config.yaml
n_layer: 9
positions: "none"
attn_scale: 0.124
doc_mask: true
Each number is 128 + 24 x the weight over its row's rms, rounded and kept within 0 to 255. Layers, rows and columns count from 0. Numbers have three digits each. The size before them is the row's rms in percent of the matrix's.

# layer 4 MLP gate, 2048x512, rms 0.0846, rows 1739-1810, columns 320-383
095:112134144176127116107169148150083085106127108105165152110115125134116116161118126104093136132110118084142114157173117108099104128101111084101169119128149132088178164061130140133140112098170076
102:091153098097139117117121143166112131126110144077159103113144115134162154141142146115181128117120130119146141127136148143166106127144165170157144120084073141099109124141113099124071181098121114
110:130125082146103123134133169137100107172159131083123114182106090120104174117140106123096123156120096146109120129151131091132090138144109145132139119125108113113124137139108088154106092137083188
110:108125106109136139121115111146123146145129126083162107152109088128113110097078046143094143134098135119154154134104141147136127139129144133108159118134160128169131109146173139108082111124140155
108:130130134114194183124105134121144131105091096128109102147129129180167136167119118078119156117156133121096177153122136121139174111139142165119104159120110147104107124131108119142134158121100105
104:160128153102131171173118176103131096163116129101086103143107111134100085128111093166107159138109099142121099160103142110127101156144114111151141113122129133088086122120115101125120121127165142
090:089130083153104100133108120125148094103131131139126148136154152185084168093112147101092137114075104152121102168136108150137093138110146178158140111122131088126146183121101128206142174129140119
096:136098119143126153121159118086101156089127138158149145143135152183133155131164125157115121108124130137129126139140111093148081139139155083154086106124108145110100104116147137140150140133120143
110:159121140127177101109143155140149123143130151131130107130133145114136123125142083100132137059146101098117153176118137146128128138097111108109119138126108122088131144127103152125146088129110127
096:146142110108139133114116113134097125145140081141126144122134122158094149127143127101131111149171143137120162159136119157125118144119153103104105121106196110128106102129127108117168121143147134
098:122150130152116118152142153132137162130082133096127121128101177132109127132139120079145114113138160122140093099171138072126087122164141168128100144131118102095118097119134133132092115137088120
106:077179135109133137157116132144113106167134138134140141132123112146117053137139100146167106137142137123137121115126081105170111136109124103101152152113114132169104158111159098109134119099128132
103:135126115137139124158128146109121120145149106114127137152141180121090111127118107176145113130065090089098111071148140132128091141158117090137103110136138142113155083138157101140183165144151160
100:184126137163164173124146060073122162153100164122092155150110127156178119126110156122115116158087131104139126148143152119138130162188143115090107169145156107164160129083204071128088127097177104
093:099150070095129133143160086132165143136114162145135111160141126157138172146157172134145112133114106160102106109143110120128166089109141135132137150109078121082110156109098167122142126105143125
099:154118180185133167135104164143158165152128134118109163096088186121122091127158120138170144116181129098156115119135115126131120129150073103159086158125150114131189156103167111133100094148149135
098:136110132143171142113140107120126143135115179174136120125151157144138125119125082137121151137115141128091083082150123105149139165146095148117143132103122111131139162139164101090191152115135167
107:105153099163178115113102134113089060134126113151140101120120117103172151108139143122125142154087108121125090133118094112143117108128121112146143107116126082108151125111112087153160122127121132
098:114114107135100132135127149114122146104120122134130114122114145148132116152114083080133117120137164111147116111148124149146136147105153162104176135125143140139155133057126123107153148180084109
105:137163137111132139166105080132115133177154109141179125117142127098134089094163152132109170096132133127101143151110118118138118144110106133127143177171129171116132134110137142150125143107134149
099:101131108149121102114091118126143114110147148161137091107150083104161125114155109082109106143127154173132143110131093098165104113121212124134125132102129111132107128114168134154139130120102138
099:105115180138150138105168111156182190140151086164160127140148133122132112121125135159160151125143136106089101146121134147132125112166128132109150115143140146122106152085161151119133135121133145
102:147070144105107130118115158139135162129133097133134087122162181117147125172140166197108153094150110130155102137128092147154136179133147146130129119127108170141085114126114120078138087099123140
094:125134176114131127123136123154086125151181098141141097128126161148138144106134175117162117125113103151142140122127134165122138111167134137084114130094128106127148129125120121137074129142085127
096:132136157155121141144140122093088121140125143114129122135093116188122088143130088147142140158156104128120110106142107134102125136122121156134161147122118100112091092115147066149092126150140097
103:163156124134139133153114150116123145120110137119150164157108103140122111129103136106110095123142129128158125125103117099112144117144125116121159121119111137156083099125175125135103151082156094
103:100166138097066148118155097150097132127165119140121137129104159139147155091161085160142096152080123149100134123135127123112124119141131168132132119092122088113090121116138121120087152124127158
097:145129103166114144128085128101145144158129134156151134146127109131120088118117115139125146128109127115117115083130156121153165149062136088149097093146124141168109064115090142067110149129109115
099:125163151118093107147104099127154103183134107181128185109100105167142103144105121141161097114133155073093147124134134167119120134163127126155138098112149111134121122147124129130112121202106148
105:137125141129123138148118152131078107131132156182148131214154107115127103104116127110154168112173113093128146153106156107126138143107143166107107138095129155119134147147112133131112129150142092
094:120107137148152098179165094113138127129115132089100159122127130132117143156124129103177102127164138148067124152138113110126095107114077144122165113157159112133151116116164126140162103106092110
097:120152156157104126090099140128095139140162171108150115104092125122142122175148088115117122113110167132106128129152124152174110081100139115113167113122162116130127090163133091145149088135108129
098:107131131108127128111118132122150115141132122119163096122138138138178120133135112127125113121107086111156117105122132149103132117085098123137079163131150125148144112120127146104110131089176142
103:122157108157122139122141166123097140134157115126116140129124139128129054157142150101175073143163127158138110153069112139120110108153120175137114126144138148139089116147135147127129152136155124
087:085160146143137142162109119162152131140150161120125116133108150103108152135142126146120158164109125147130094135127117076169109119150108113130125136148140138126172104151122138145157127098165103
104:121162155130132123122144109131109165136174123130117132141147132125115160195131106080102112164155135125116112104095087129102154143148124061166143148144108131135077107167085149142110141115119168
108:111134149098114131155138145131125137130138125190159135174098095167133118084157132134124143107170138159092166084123145107177122152150138114102125129121079118115122125115151122117133113077143133
091:147128144093166169119129097144131113111094124110097089140167131145125121091126151106139121157165075115162162112103143150115155117181139140076138103144127119094152154171171162137140148113147122
109:169166081088157127137123147128131101125135111123134134149155146114149112145115145140163091110123130152127095120122114167099152092165143117131115162160099153157099139110131119115135130143132061
105:137133102118090117145131172133114169140130124112132123079137152134145141142065146121127139158096147162142120152138157108093143116149146119175127165221111100129064127150128136135157138125127098
097:134134168147133114118096168107096109143138111145114118154148130102164149149090146145086132109131131184116184101136145155119083141149059098113111149101134119131133150166102126146099112134114096
093:146152174113102096137114098165151133117086182121118161122171099139124112107094135119083137135167117134113147148151144131139135141117098120099150159117107083134119212094111113104135114106149128
106:140148139131094117107133105134141129134123113129141104113142124120178167170115111130109142098111094156133116163156126127158119124140106123165128107170126132110117140141106110118104145137125130
104:116187114129123161086109136130141120136094126128139137144151124175100112156168140120116125125150131156094163116133124181072076137157116143129129117091182170123106108090122140127097163105171126
103:128143162139059130106130166104137113101107146114205155126101149120096153140102139101100127103114138079162143110140116159157121108134141132118132112090134115123127123123124089136144099144093127
102:114163137127157128124123093153099131115129085149129145146145127130142102119169144169120115154109114122152100092097146128079139121182129140116189125140176122118101143120133083099147127133114133
094:098118084146105106104135130153097154143118072133114157117120095089118117125166119156116134125184151102110080098108094145182124118106136133119134133117116139119108143118148098106157116066079149
106:161124173149138139165127141084118132182124153126094117104172111108156127123128166117109111123116120100117130131109131139153142086145100115129104109136119101110142070109066116115130143128061162
088:139167139078118125116133125133115148101134107082094149099128138148165112136125117108176147111117126163078110143126109151105135102136108095098116173146176136133129143146109135123121136116136142
106:140116137151102136124126148151124161119130087143128109095090087130127097147145158109135111121151146157072130098114137162119123100175119142116113129130135102073128137176128152163148103211131093
105:119119115128140128117124114114135143115128103101124125112107110116120104132113131146155132096134134142150138115114131096132130119146156148104137113106132111100129114136119141098112109146157147
101:108169174096189118145100120101124119147100136116153133131139145068127155175158142118111131149094134133087150128122119144152125181159124103155120119125118109131098115158121161118133079089137132
103:079120115100107153148104150083130106135118129102131153117081144166130131156134159138102130160131090136096152121096139118134109128155136136108119124093120201129113082153124124125142110111119136
096:126166112148149129138107168071137147131147141098133124099081082134116101135137088130121078146114132120130130115115104130131159135082140076124171155117117129140087109158170147138134180142128114
097:123152137126107118150113146111146123137211113145149144099198113149147158147125140139115156138125132136070141114111148161176155165117128134158107134108120125165110139148128133139120124119125123
092:139128164161140139127103153098123104130117101109187138139098143057109169110156095106141129130157142110144098139100145108125164175148152115144100146142120108117137130156111107145158109100121134
102:117129158104126143145101192184131116140121110161132137117097119133137081116127092086136162122147127163121095096109142163108159144129096149153123138116131172166084114156113160140127145160130148
101:110111120109119099127119113067122164122147115111145114147124152167137131161155126151113094157153169106150163119170125153154133144165156129158132151127104111121163091120129129122110092079128115
104:140144110116154135127176128139153149086148159162138082132118132127111135064178140198151137102109106143154102144100126121136146099119169117114126130123108151119108116133111118141158099100126141
090:156095140096114172115099148134172125101105117164144136171121118137139148106072121133100136161125113084125099148182160085133107177122084076114127080152132132124145138113142119112132076143106128
097:098134128132117133106087171117146129176120133162146121177117130123184165155112133137123115150116154114141100195142154160109145127099112122091126155089116164124132137137129143173122164116108158
106:119165137107125112118146129097118184110121099137094125127165099134127129126124125119108120120155108134151119111145120184174148139171142120137130142107119129087146143139152092141129132150134162
109:111178141116155130107147132137107143121126165139121066170117095175152114130118095110065108083126116141110094156121122096128132112143134139140116179054135165157123128161114099122148129127107147
104:147122170132098074168141143125160131137146096133151101133180135117123097170137094090123120091135132162144106138123142148150126165123124116131135160107109144157118112124142123132173057119149118
093:133120154143114101140102133148126176168109128126120127112146145132143110120139143150139110130157128140141132112145166137153121068158117120155128162093086129134110108110133136085091064149186182
101:167138133095145107137092138116179141107110124150147105115126100123151130122144136118112129090113099114070164133140151078134076138102120148108116117119132118170139170122153164104147145125133155
099:083154141114138112143113119136139131144142162157122140156133129090142148118130122155132154135152070129146141131162123104111151140140112093145145155101096193140173152121157124114171150176103092
079:148127108120152121141095116106127126113134102104178173157140166114155166165097126125088149075142114149143108152119124137171183133145140131160156143117093128137111117096155098136142109134118130
106:090098061143110107097107148128073129115126163103141132113130098138116192098143163123140109130127145134137115117078174123156125131131106152104154156073148145151127104098122099162113148108152102
112:128084128109120132128100174114121080135126154119156125089147187106156095135093104112161107086091111117114125145109096118111141141130157129097104162142133140137101155111121152131154135127162083
094:117091122134107115133122130100148156092163160096137107160119152098126099146148150136128165124148150134135183151138162154122123096118100098213147132132124125143119102078074110128109104125120089
099:129152106111102106159139104140155098142065112112169095119107121100090083132142142125101181103187106160161095103140160102168169159141129151121116141147126136148153132132154127150118173129111086
# layer 4 MLP up, 2048x512, rms 0.0857, rows 1739-1809, columns 320-383
098:117101123103132170120099117110143136106132142135161132150169154156105140109145150132151166163133113127163099104116152135127113106153144129157119152177154139150129135161139136117127130126137134
102:176107097117097156107139122111115130138118126103164143129133113165100154101153118167130134171147118140164124169122121109115125142176136128111150112111118108121140108117140079097156159117100127
107:139082077086121127137129150139104097106128158112135105152167109083120126132143191141122143141134128130181112140109142116093109132119127124112130126096137116139106156169158102141122128181113147
108:098117110076108098143118112114137159134147130146146149185130118170101120118095141118133127125104113120089072117124093085170092127099130148120110102128088124155138149155149126108104131140104170
106:126140144101131124099144162119135131182107117121158168083155147115144119113169143154147145135157117145116097127122143105114147113115100089113127159121116166097133105117129138102129090119147130
105:112139174129147123154125203174147124125122116110164178117149147111162114121111162134170147126108103112130152183141123131129130085147118113191127135139179125107139104117133104138154149138097113
093:105101126175153141126100162110102097076120126168107112083161116099105149095191124088147131144190091085119161093153133180112136114127162131165147101139107143108143099117130155122149125131091148
099:134131138123150103105139124150078179132160134119088206068151090138112138157149122111128105118190103141148094114099122148103120109134148100096128163120132141156146134143161146102120135142081102
105:127093122149102155118135114126187139126130094115120156151120128115096098141155126142115122152078152108173134115126076150119156136144119121141153148141134156151137095151128105102153097137149142
099:153140125122128067125143101115132157153146151132100144124120150158076112168119133143144089110137097139147091171149158176149147123128134108115074122147129087143106101121134133146169110177135117
098:160117152093114121139161127101121161130124103144127140126139142118123098139079104132143133162130131162153142119165162136134121149150160136147141106129123130146107097123075108149113152151120099
104:135095113170152110101128088162139117087130157113153095158084100131122124125126131073113125124092084112133130087097116119071137118110126131112138112131114120147139130138134094099121184133095152
103:135118150170137063152112127126178096119119106057105125135159129116142141107130079157106143128126146103079122162121176143169124113129127116159151149106111098119161145084185101107134148112132123
097:117135145139118094089137111164120124099137160156107139074111142132087104131138089122136106149077136167088155126140108123112131117110115159126118136129109148102095090178127151101159094212084155
094:130127102157148116162101122124113123114131153112126110085075135091099047108100122152116136090094119111132138125171139094113099135132165125118107148112109108177135121127161106133106157143142087
098:099123148125143119132116175175091152140118118100105139124144141134137113143177128152145138120126105116100117171139109125142150130166113102153137168121136088108143107093166111125147124147115077
101:105142102150167157110115089120122121126113113109140119103170121127118132129101151126140089139135144133074119150123115083128148113124077144120129109063121116114140154161167083126121152097062125
104:131145128112153142127117125149127121163166141106092147155138159158091121176150156111122121124081128129171134130154163144105133141117125113088093119131147143111128115085119138147112158139144140
099:158115160100105114105173134178126108122137161128097122133115171132109128110119180147135106144115142145087111171067108134091151153155103105118094117114118121138172119138161144111125128149164115
105:130133125157110145112111115096153085109102140146143114113120153127117079170170092123146111163114143130136087135130159127139180155098160110116137122131117133144126094129127133152192146145133183
096:143114117154118152153108140156111143130150099113119095204142117105155097168113139127146137152140153135059158149118156146123126150107115118180104142172132120135072125170132123151178126141138095
101:144121150150107162109123124119139133132106100174137124086126082123085090142172118094094125145130093156145131157133133139152087148160108090122099106145125123142092127131172100154161143151153138
099:166113122111143086121098109120150125155131123134117111173102121101104060112150119134095135127125132101175111159104131158112082122131144093157142151115110107121102140081150150108162135155148139
097:149158161155154149092132125160158124168170127126133127120156174111122121139094139148165160134091106127117109151164088125132106125137131121073118150106087122097089135119118116111164115116173105
095:133123135134101102132133130085121113145111134149100133122094095153118109120129114110126122107161124172134117109105124129136097151162121101103146141139147179111085122149127138128116118174170144
100:097102099106118130134113134114155141153152151149132124140155143114129113114043154149113132127127196060117123131127111108152140108126105094097120131139084093130146102134142119142068128086129100
102:134137093143142142105100130161128153131147129119157141106172107127170123178171085170107102162160115130145154111147111128126130140129115168141150150107128094149142137145119121122118121125164165
092:103130153125148098150134099093148106132136137107127128107129142072155154141123092083125127126132116130151131156141142138197112115109137173127118103142101119098124131143123142151141121145119081
099:112152101130091114145176148118118116079175101116143117120101176120141161128135144112113110144132097116119135112158119079163122172128168089145142107128111141070139096084161179148128134119116129
103:098125151125119115176154138138123146077057149151110134157133083113153099124140173129101139113146111183133088170130112107144095133133133098144102122126101110119126156168121094108123137155174119
099:116137124094097085129148136149137122104143126142130111145092131126075165141172137129124129156109119124186116096147105112173167154097143115123088108103138146130147073134140119089078096141116133
098:150146131127140158102105100099065115139159169090124194125146155132125112119132126156157143119108110101146133111089111133170152093093125153120122089089123118106130172090167158124103154161198140
098:146112133125082103139098162151094138138109118134118154150107151123111161119120154141150144133135140152091152117134161127126144147084109144137125129139127144153117146125119135115157114105150156
103:121109120132109103134135110188167148144120125142130097103123127081127123132088144153119117104159099119138115141122124159119155129134115120086132157123151111156119146145125117135138132125116125
092:131134146145089141105137129150129168122112144132126134138132107122150103127131121120148104139113118129113112166131094106112108080134100093116119126119156142125160159178120176125123139086149142
104:108089095135164137110103146101118132118133171128165145112132144173110088181127099108146145118185140148104107117120129132117169136147143092166132112143095114078093170141145141123101164089119124
105:109148101141127121116115092134154145108143120163085120109103122158148130113137088104144116141168163142114156086110123108121139164129075101108129068100087111151141126166117137114117126118092128
094:124129105126134154165092089160102164136112151140086101120130115104166160073166165149118083155159121102139080137125124118087149124164091179148112086165160140140136095137132135155133168139144111
103:152119160116101140133142110125087115091147145190181109108134099084103181111132158113083134091161122126112142132134106111165135150124105100100155142098152094074108199131165114143118131152113160
104:110106140100150124153112088084126099183125137099092187136093116151135162123140130130134127134116123054114137144165140164107152146137145132122139118077102129120128148066110133103130157141120164
097:132112139116119093160089177154100127102114130096131124112108162122150119141142160120152146137129117072120168131140147127101126181135098154128165145138133070084123108110178138127128127170112097
096:141101102156103144075140174173126157106147142117097121154131112142131100131156134124167089134075113154135113138119107110157107112119118082101088118080143135129142130105148126120163129130100132
102:121140167118144143156126150128082140155110095105095138159137099103110072118134140112148110135162156116114131041102124127103102118120121110167121137122122109112086109100166105145136143123143148
103:134137083101131114147130110139139177147143106113153135125161136176150119133137125112152111102102093117112160169119129114077114142129141102124158114110136108151170161111165094123137153110137139
101:123114118134135133135153138098138104149138102153091112113147128148152118105136129098159140114104112130158122145125087165149156129103138108130163089157119103117116095145125110111129127155106106
101:095164136144106141122121092116152156118111134167150123122139118138088084127177127110148115136100169167088112128124117162150100131118128094125103128135086133121114164107098146138139091087050070
094:148103208094091123160095140139122139124096067154106122123152141142116145122128145137086117141162143088120118094144128131104102156121129119166149138149100141144163102135094177093103105123116091
103:130147100172102091123096109144128094109101104112136127143101076115144125101130122127157120085114157082122135132136088160156172149121118132144175142120098148114149131091145108136100110134126133
092:114143150149118144132141131156125130147110128135124160133109129143162135117096101094090150059146150101135154120127179111111103138121144138110165157113127102117136131124104113154096151115171099
107:124121114128150118142108148112105126114140157151103112094151126125142110120138137115195165121130174129164135146164130124104145082130100169132106098113144121075117109141101116127127136083098125
100:145126139144116125135117144128096122146116137136112123137099128162109135144124179152148128155122127117079091138131091127157131128106144114141147138126134130152083154130095122114165087104145124
097:116155090141126139089120139123110115137114087115132105137136165151135111146125122102134114116139100080135112118065103110137117124114081152104124144175103090160124126132119116155109182106125132
104:137107122160101142133115080148136134126148115154105188153140156115119135108136087114078108118118126152140088156157150136144129126120081184150138151133111134117144147132123093109147152116093111
096:103155114137130151141132128067098088149122130106130125109121164130132102118083131110099124118114140132164080126130117185090114148098148129139124175126117170105125120130147130137101137139122142
100:126158096108106127100101101174119124164150121148133120140099123100153151114137143098099098130104105165103167123158121137110127154109116124152128098110105116137147142159133157140141131125123116
095:150146145136112145086144132124176138112071104140134132154112119161127170119126087122114172146114136136134155085107147150124135122173170125114161100166152142095154121130152100170144142174173182
097:139099107096109111104132122136162134144116153085111146126137135103112102133102127148149081112120115114144122145139109139131149098137083092125106123134166131110128141128145123097141142187124130
102:138125116138176089128141149127110174106156139165142118160131142152144097144173109145124113140157167167128145135141090094100158165151185190108087155169154118149150127155102181089130093114146103
102:108130135142130152142167155109075135145128110126153132148102137147135167162147137121143111120154173148139150179153167102143144125160110053101123073143084161142058126144150091108162129140110063
097:116128110149120166137116119149151113094082161111118130104143140129097162097103094127124148111094041181072127117137132158152127127103092119116088099138104113136156108128208149083124140159111092
099:152078084128149131155101110138121120115130139100096094099156146098131091121102132163150105142095135116124134119129113139160108120127139143138175147122128138174122123101139126151149098142099081
107:116105113143106128121127118122124103200151111103136125098140126090104147113149111132137147112127097127115124124134138128175160096132117184127128127086138141102119128123116121142061128134112091
105:130102134135101125118136101114136133167122123114130129137141121147145125093113152128169145094108144128140128081084117155161119105116144068119090132133058131112099129093156131144125101137095154
103:112153164143126139149124157119112147160106128148099120121130109151143133116130158158106137097132098150178129123147104097161151114158105120134187088104099132102085123110157088129118073166142152
095:152132110133129128119117124159124177123108099123141152103127111139150119136124141166115135088152096116159120120110109145114127112177139150122105125086088135065114129142144140074108125125128135
101:170093113130122131169112101144118161147111133103103059134078110119109131154165135115089170148151157141164155125148146084126126113123126151118141114140070105134121159101115113161150106103148157
097:129148106120130116132123163132170110130121188103156163104096147110097121143111093100103132118106114144136166091123134107124150106149103157106143120140124164149095063141160135116097129152120134
084:134115109124157147119099113070142119150116158156141143111094138145150161081141122173148125099123098161121142110104181158136103129126119134114127142148107124081135125133084132138108087098139127
104:110121106125150138112112120100146167128135125102090066150110129088112103108152130167121127086100123134149155104131157153096119128089134155146131100146138130102114156108144141107179107135099088
109:130152116113107104169106108125152142158153145134084153149169156102109117092119119107127103125121125151120131112162178108116129130130141152145139128124095106158105123145147082098100186101122114
098:130122095111157166127109149145108120138134142157156086154166126122143129140108154119157149118110117149134148111150098177144174093143101184094130104127101126134116125159093129131114135121158095
# layer 4 MLP down (transposed), 2048x512, rms 0.118, rows 1739-1809, columns 320-383
091:105147148091122155158097133149096141169154130102113101090140161152136160126142202155137100134128116126094142113150124110124126155140160094111159151102141113080142107101135114153100126168132113
105:113097134097098162134157166103109106140103094111088107135176111170133169113122140174161144100126132107124120117121147129103073094126137136139082124172143110139104101104164132120120096140129130
093:106107108148143168107148121126100101127102119117143110105117091147124120100128115117128145135121087160108150150074142103134104118210106103108151152118095112141097098126136157108138153139100102
104:142153109116108145131150118159132127148155124133142162128136110100118132173092115105111116109155122127163132071120134107160110102146131162144145128086080150125080151172125119082097112106104157
098:099136135151140114169137148162172189123114127151121133150137086107118151157112170161128142161112108114063147156122099120126101089150143124162117140140109139092105119158165126097140126153091115
100:081157137151108172153133111104098131160112129175124109175082127117137122143132121146139127156112116161119146121105179099106143114151117136096124140123090155110157112125167125106124146151165157
104:110141124123145097084105099121122148135163130114061130125144142170113160161121132127119188080125163109100155120158129147086125162131122150110119114164123106146119139147078146174109136138113108
102:149138134165162149171106106113132169124143162153134167187134166114125128103106147116160140151123150134184149106145109119119134159146180145137108120121151105122127124116145151131122117094156152
095:143166141111107145116114090119179082169133149128101169121126105148139120151099118134134122141133166159138104123147175170108109097106122115110066122131158119120109117077114144093136126162131127
096:101167179156117105085108122129125091150140110122150144088104105155126109151128174166103170142132140142121125105097120133119110118125119160130145129112156140087143136095124146119139102144158111
097:120159162141149157116130108139167117135103125114120128132109126048135136126131136163052126110138130132151139130162155143124119126125132115192159157111087131150114133104131128121145098119132112
094:081103144129102123108143136151120138066139096158144122112138092123117104073107113135123126161148130097125134150131144120120171159094131153123125133091115137142175119086104133134128114149160126
096:148158141113080105112160134101162127155137135147136144100130095111121122132105116155134164071101100115167153141138110104138151120151137129136121131143152113095087141167095118134129137157107132
100:118138109107158157149133107121124127105129098142121140133151154100159084119153121133123145111133132167070137109097090142136164117106109097081137135086098091131127132138152117089105111159121141
099:146165157120145128068130132144140109124118135090116091123112147090118131111124162169075158101154091098128137085149112051120124128117121130142130171143121163123131135116092151167119168143122117
098:153113098098161126155121106170130082089120103139116136160129114145114097107123148074152186132116088175130105100106132100145133152177100139153100122123107156107113152146155102129130124098187108
093:119132118127181114152183128127131132091167147121122102116171116121155167141149144124139159130135104100154087121140127086109106096183113157132167137129107131138156163091146099168129091121139152
097:145107160123134145134143117116129182088146100144108142130130155117158123098132114135134114170123124075139172107139113105115081139118149134081137084143130139181159106145113145149146123121140110
097:118085156138127140141079136094096133142158159142083161104154112184128179141116129144138122112146090134103118123137151136113099114104139124101158120117163118154107107111148103151158093153074131
095:111096114140129102118099128095146165141082104122093103100139114173192074131143123117101132121155121105124092115062094122117169111129157144162112121116143090133136153111141126132151147099194100
097:121143122132093138068159112127104124130170096138151125094128107150119146168155148122138168129107165117134111132117129161109124089111128174125160119133132111113122151145104151122089140134107117
099:116147147101139151130146143154150128155151114119126139142096092132141159162171122178170137149088107123169143158102157116105093104091111132124160145093080150049137158114132128110155139125130092
096:095151120146137084149152092121145101102084159144091122131072141135115097121107152119124090131148184150138125100135103128135111150139078148071182096121144141133112127169140099146104130105102161
103:150114114112144127127100139143139146093140124143170129149139132152118149130139143144084135155124088156153121126117135123107158161112136123164139107130124180131104127100123106135161145113110145
096:109128154093159178135118141157141165143119123130174131179123159105153158112169164146117164095113126141119113111158169116106147146095140125165115118138148070160040094138127084093094162116131109
102:175128121146155085111140135124157071125102133138152134172114091159128127136123105145131139137138103150153110115116146145109132148119147072186140106141101140156081125104158083112121176092120141
099:122123194154146130148146144101101185109108146166144124140158145164123117138094185114119139089180100097077139167125121119110142119190155147112119113082148141116107153098145158164146159089140123
093:122136100103106130139106140167078137146160155132104129127143128158127110145124145124129114120145090076089153170156124104094152090109108114144119097117125150107139143168146127133119136170191140
103:111089107153145132154130118142146143080125111117162174156169132109083093104123137153120160136107121167137095129147170096135141127083116103108128132132125136124094152126105147123151138072163103
096:162090151103142118123115115122110150142152141101133165096143165091094108075120131134152112075110145129156142098066173133109137129152098096128159115136163108149126144127150109161144132131095113
099:113153141098131104097098164157144142121079137144129096118130138168135149121094133094114165110168134099134130120180122106083139102127161137104120141121134133119125133120142127127133097117141110
088:098099159101140094138134173132212158164103117152156095122145148116112107135129139131106135156089168157149163162128145119147126123131152102139136106133136145135135163103142110155173137120091110
103:142142116110107158152156124089119137129122140113099067127146121166122164141114128162099146131085145172123130155144152149138098108113101126126106139132131149109164102133128136150165144149113078
102:104117139148121109165108137113082105116137097150149113132114109126117107153116157148109162150129127097121115135087143130115130142149135131127145157141131096121102180143149158141138083121116137
113:116112154145140154159166110194139134116139175135159119162130157143126084109144151147124177127135115140115131129178124114138118105104175143090124113113145125105128097148094141131101103121110121
100:118109152122144118081170096188129112082133141144139110140140168116102096083088158160106120116092123103094179109148112109159098098128105170114123121148129132150146131130105135105149136118091161
094:138127169138108142129131139153118149155118157155119168162132129120113131093135129128140120101158137128117148138177092153122124160103138141134087093115109116171166112177116167108104125120144188
110:155132134095165134102123130152111108114086137109127124093166112109091170074128104115180149139123102121163132108130117106123211127153156141121131147104144130107148118169123099128162151114118124
098:091131113168139127110081121132140152106140116109098161116147129136115128110146148104114151098116102134110162128111126129128162113142139127156141111151097087140103136132161095125142159072131147
100:093110129102101171173121147094123103175118114137182127072157169114164155101115180120160140104146106112128186141140119142149117079107143121123083118143132133135110144142110134096135127139134118
095:158133131119115167127108126088140143127130135113157150128095144154119115155126131152089167103097117133132140125128108098154121175079085114152138110105089168115135103121098102118138142138130133
103:075101137105105104137114136157104150190170150135101131102154097172155130155156131116117123153084135142118127145123125157131147122136113161112170094082111124093129179149129160109114103149118133
092:160151174123163115096116119087079136160130182103167146130144108082160143126128087138150127138114118147150171080134130073134118144174143124165151168099108155094114103095155115161127131093147160
091:136092140110174153159111145128144124115114138162100151142144137102124111093167151099083131143147128132130159093081107180115118144104155134084145126126110141120130195123147120153161116114120119
099:147115156154127119116135162148086120101105161133108099134144104152108147116106149137144108121162103137148128128126144153130128070095091114106142117105121115154107145096116099124108138110120099
092:135112151130154117097120168154123106128128110095132097122121130147089122102158161125106191146166099120117149143100129124134099102150128138163168126103120106128117136144139140154146113160175121
103:120129138186128082118129141104135129149165144144190098142154114163169129136169149093097140108119120112129152183131124153111137170100139107095125111090101136145124128121119141151187119091158153
097:076096093102152095145113134161150122102140140076153121153131108140152130153124135101116189154131159107132094137104107113122165099115149161124115133140169105140109137149130106150165122093154115
100:149123141078144113107109092114111145102153133153117136119109119120132131134118108102143124160107112153088125126112122133153138125180103089155106093094097088156090161140148087123145102108172144
095:124134133101084089151162143111101073162163132134118111141175141127074125105172141129105150147125099103143132154137113155105097123092093127098121134126145152137116148129141124130123149108128128
101:107146136140183142153139152093100141129121141144145130171149117129110128114169119111097139123133125142130140165152116114130114141151082102162145153130118095146137160142126130136081133139155133
101:118097111109126164135156114173154138180105144096119123090120136123133118102143098089138130160104108109110086131133156124107120121197102143129097121162150123105124121128117165106142058068120152
095:115133157115102136159158205130109161128099107111051135135103119118133102130077085128114152138153139110094137154133119135113119145168122159127165132127114173100145082148165153144096176095116123
132:115132158127162142143150138099116150121110138123098112117104081148113145156129152087110122100143119102157113133112130127129132118105148127143124156136169131159121131191147101107139173115147088
096:098120132129142135142112172175136131150169123135161153124128146137134131094117134160140096174087121146083120163109130121136107098130158144128147098119087144125175138130130117125121131135103124
109:155105125108129149158113147139101085146139133106150142132132139100163131135088174146149146174104149139128086164122100135127144099136178122182143124081125136130148158109128124122115159130139098
106:145141115150166094109148110113124116112122124078145107103148169119116157156138141168098097149171120095166127156163121131116161100133166158136150129115170113117108118111160143149136098108167108
108:106153092170104114126125180084119109144158112120150151145098136127130124132153164125130087166150140177134102089105109110116114168165136112146142121156122134128127118136089143128120131149159143
106:141106100146103101135139147163171110144132156097144136078074094133143140094094105130098115099160119133148158105126137110120111159112142161134127150126091120139129140156126127141168155088119114
108:172112111130166166072133152130106078149113122137158097091081075164119159122100129114127127092170101125131112104143116079147148169145109110124116138099134116159149150146151158141137143107131124
098:104122100124112129116159166097154114155115127142141159121141125127115130128186142140099154170129162137161130126112100145101161097118133200099162129126111144154149172137120126110125122129141157
087:112051178087108124107105174075105105114110120167080128108113142094135140133130147112117130143135092123116129100085141087163126115113133158123102120108121137140172171108140151161084135147151125
098:090171122145131102124150119115163138121158136107099125128186148124136142150126117084161114146144133161165119121107130171105173146138067117107074104099125130087157193137129122107123131097128140
095:152078127121125122162176148145100150159150109119114093133134101149142161140097109116111103113181076117134083135105119143114118109166116120142162108132161091115103130100130110136149112165120140
101:138130102124132137135082139118121140123137133151134121157134136133148084120141141148139148121169126115139102087119115168120156111104144118082090174150134156092129112177135116113124093147123139
094:108091168127125037138170117174164097117143153128126168127135136096130134117122134157167113112134167157139162181119095151149121162085139115097112155141144140112140138121098145152124132109120124
102:134076128148130143110139142118141149144125184080078149098095126160144105143142093141127111144142145135160158107152160124099131168098147187151128112147126097131145102141130170137158146128117136
123:173165123107122125115139131096119182128150104147145103139129137099104122135182118151152125096146132096175148089113087098145145099100074136120113142138126112133124144120125127168109107128138117
098:171106142121157104152117097153196198134120135164169103127124112136139121094159160087144114144194083155091109144104135133104147107187112106112106100129117102111138133161144141157147119178132123
099:118161105125107078078175149138175137135132109132134131108114129127119141107126155130090101126106091131144105116138141159149162141173158138096119111116128165109104111122141163114133128138106105
113:174094107148133147101119140126126116108107096109149138147138119097183156125134128163165133136135165136115116151100139130085096109104119141152121133147098126123093118090104125149129127132128129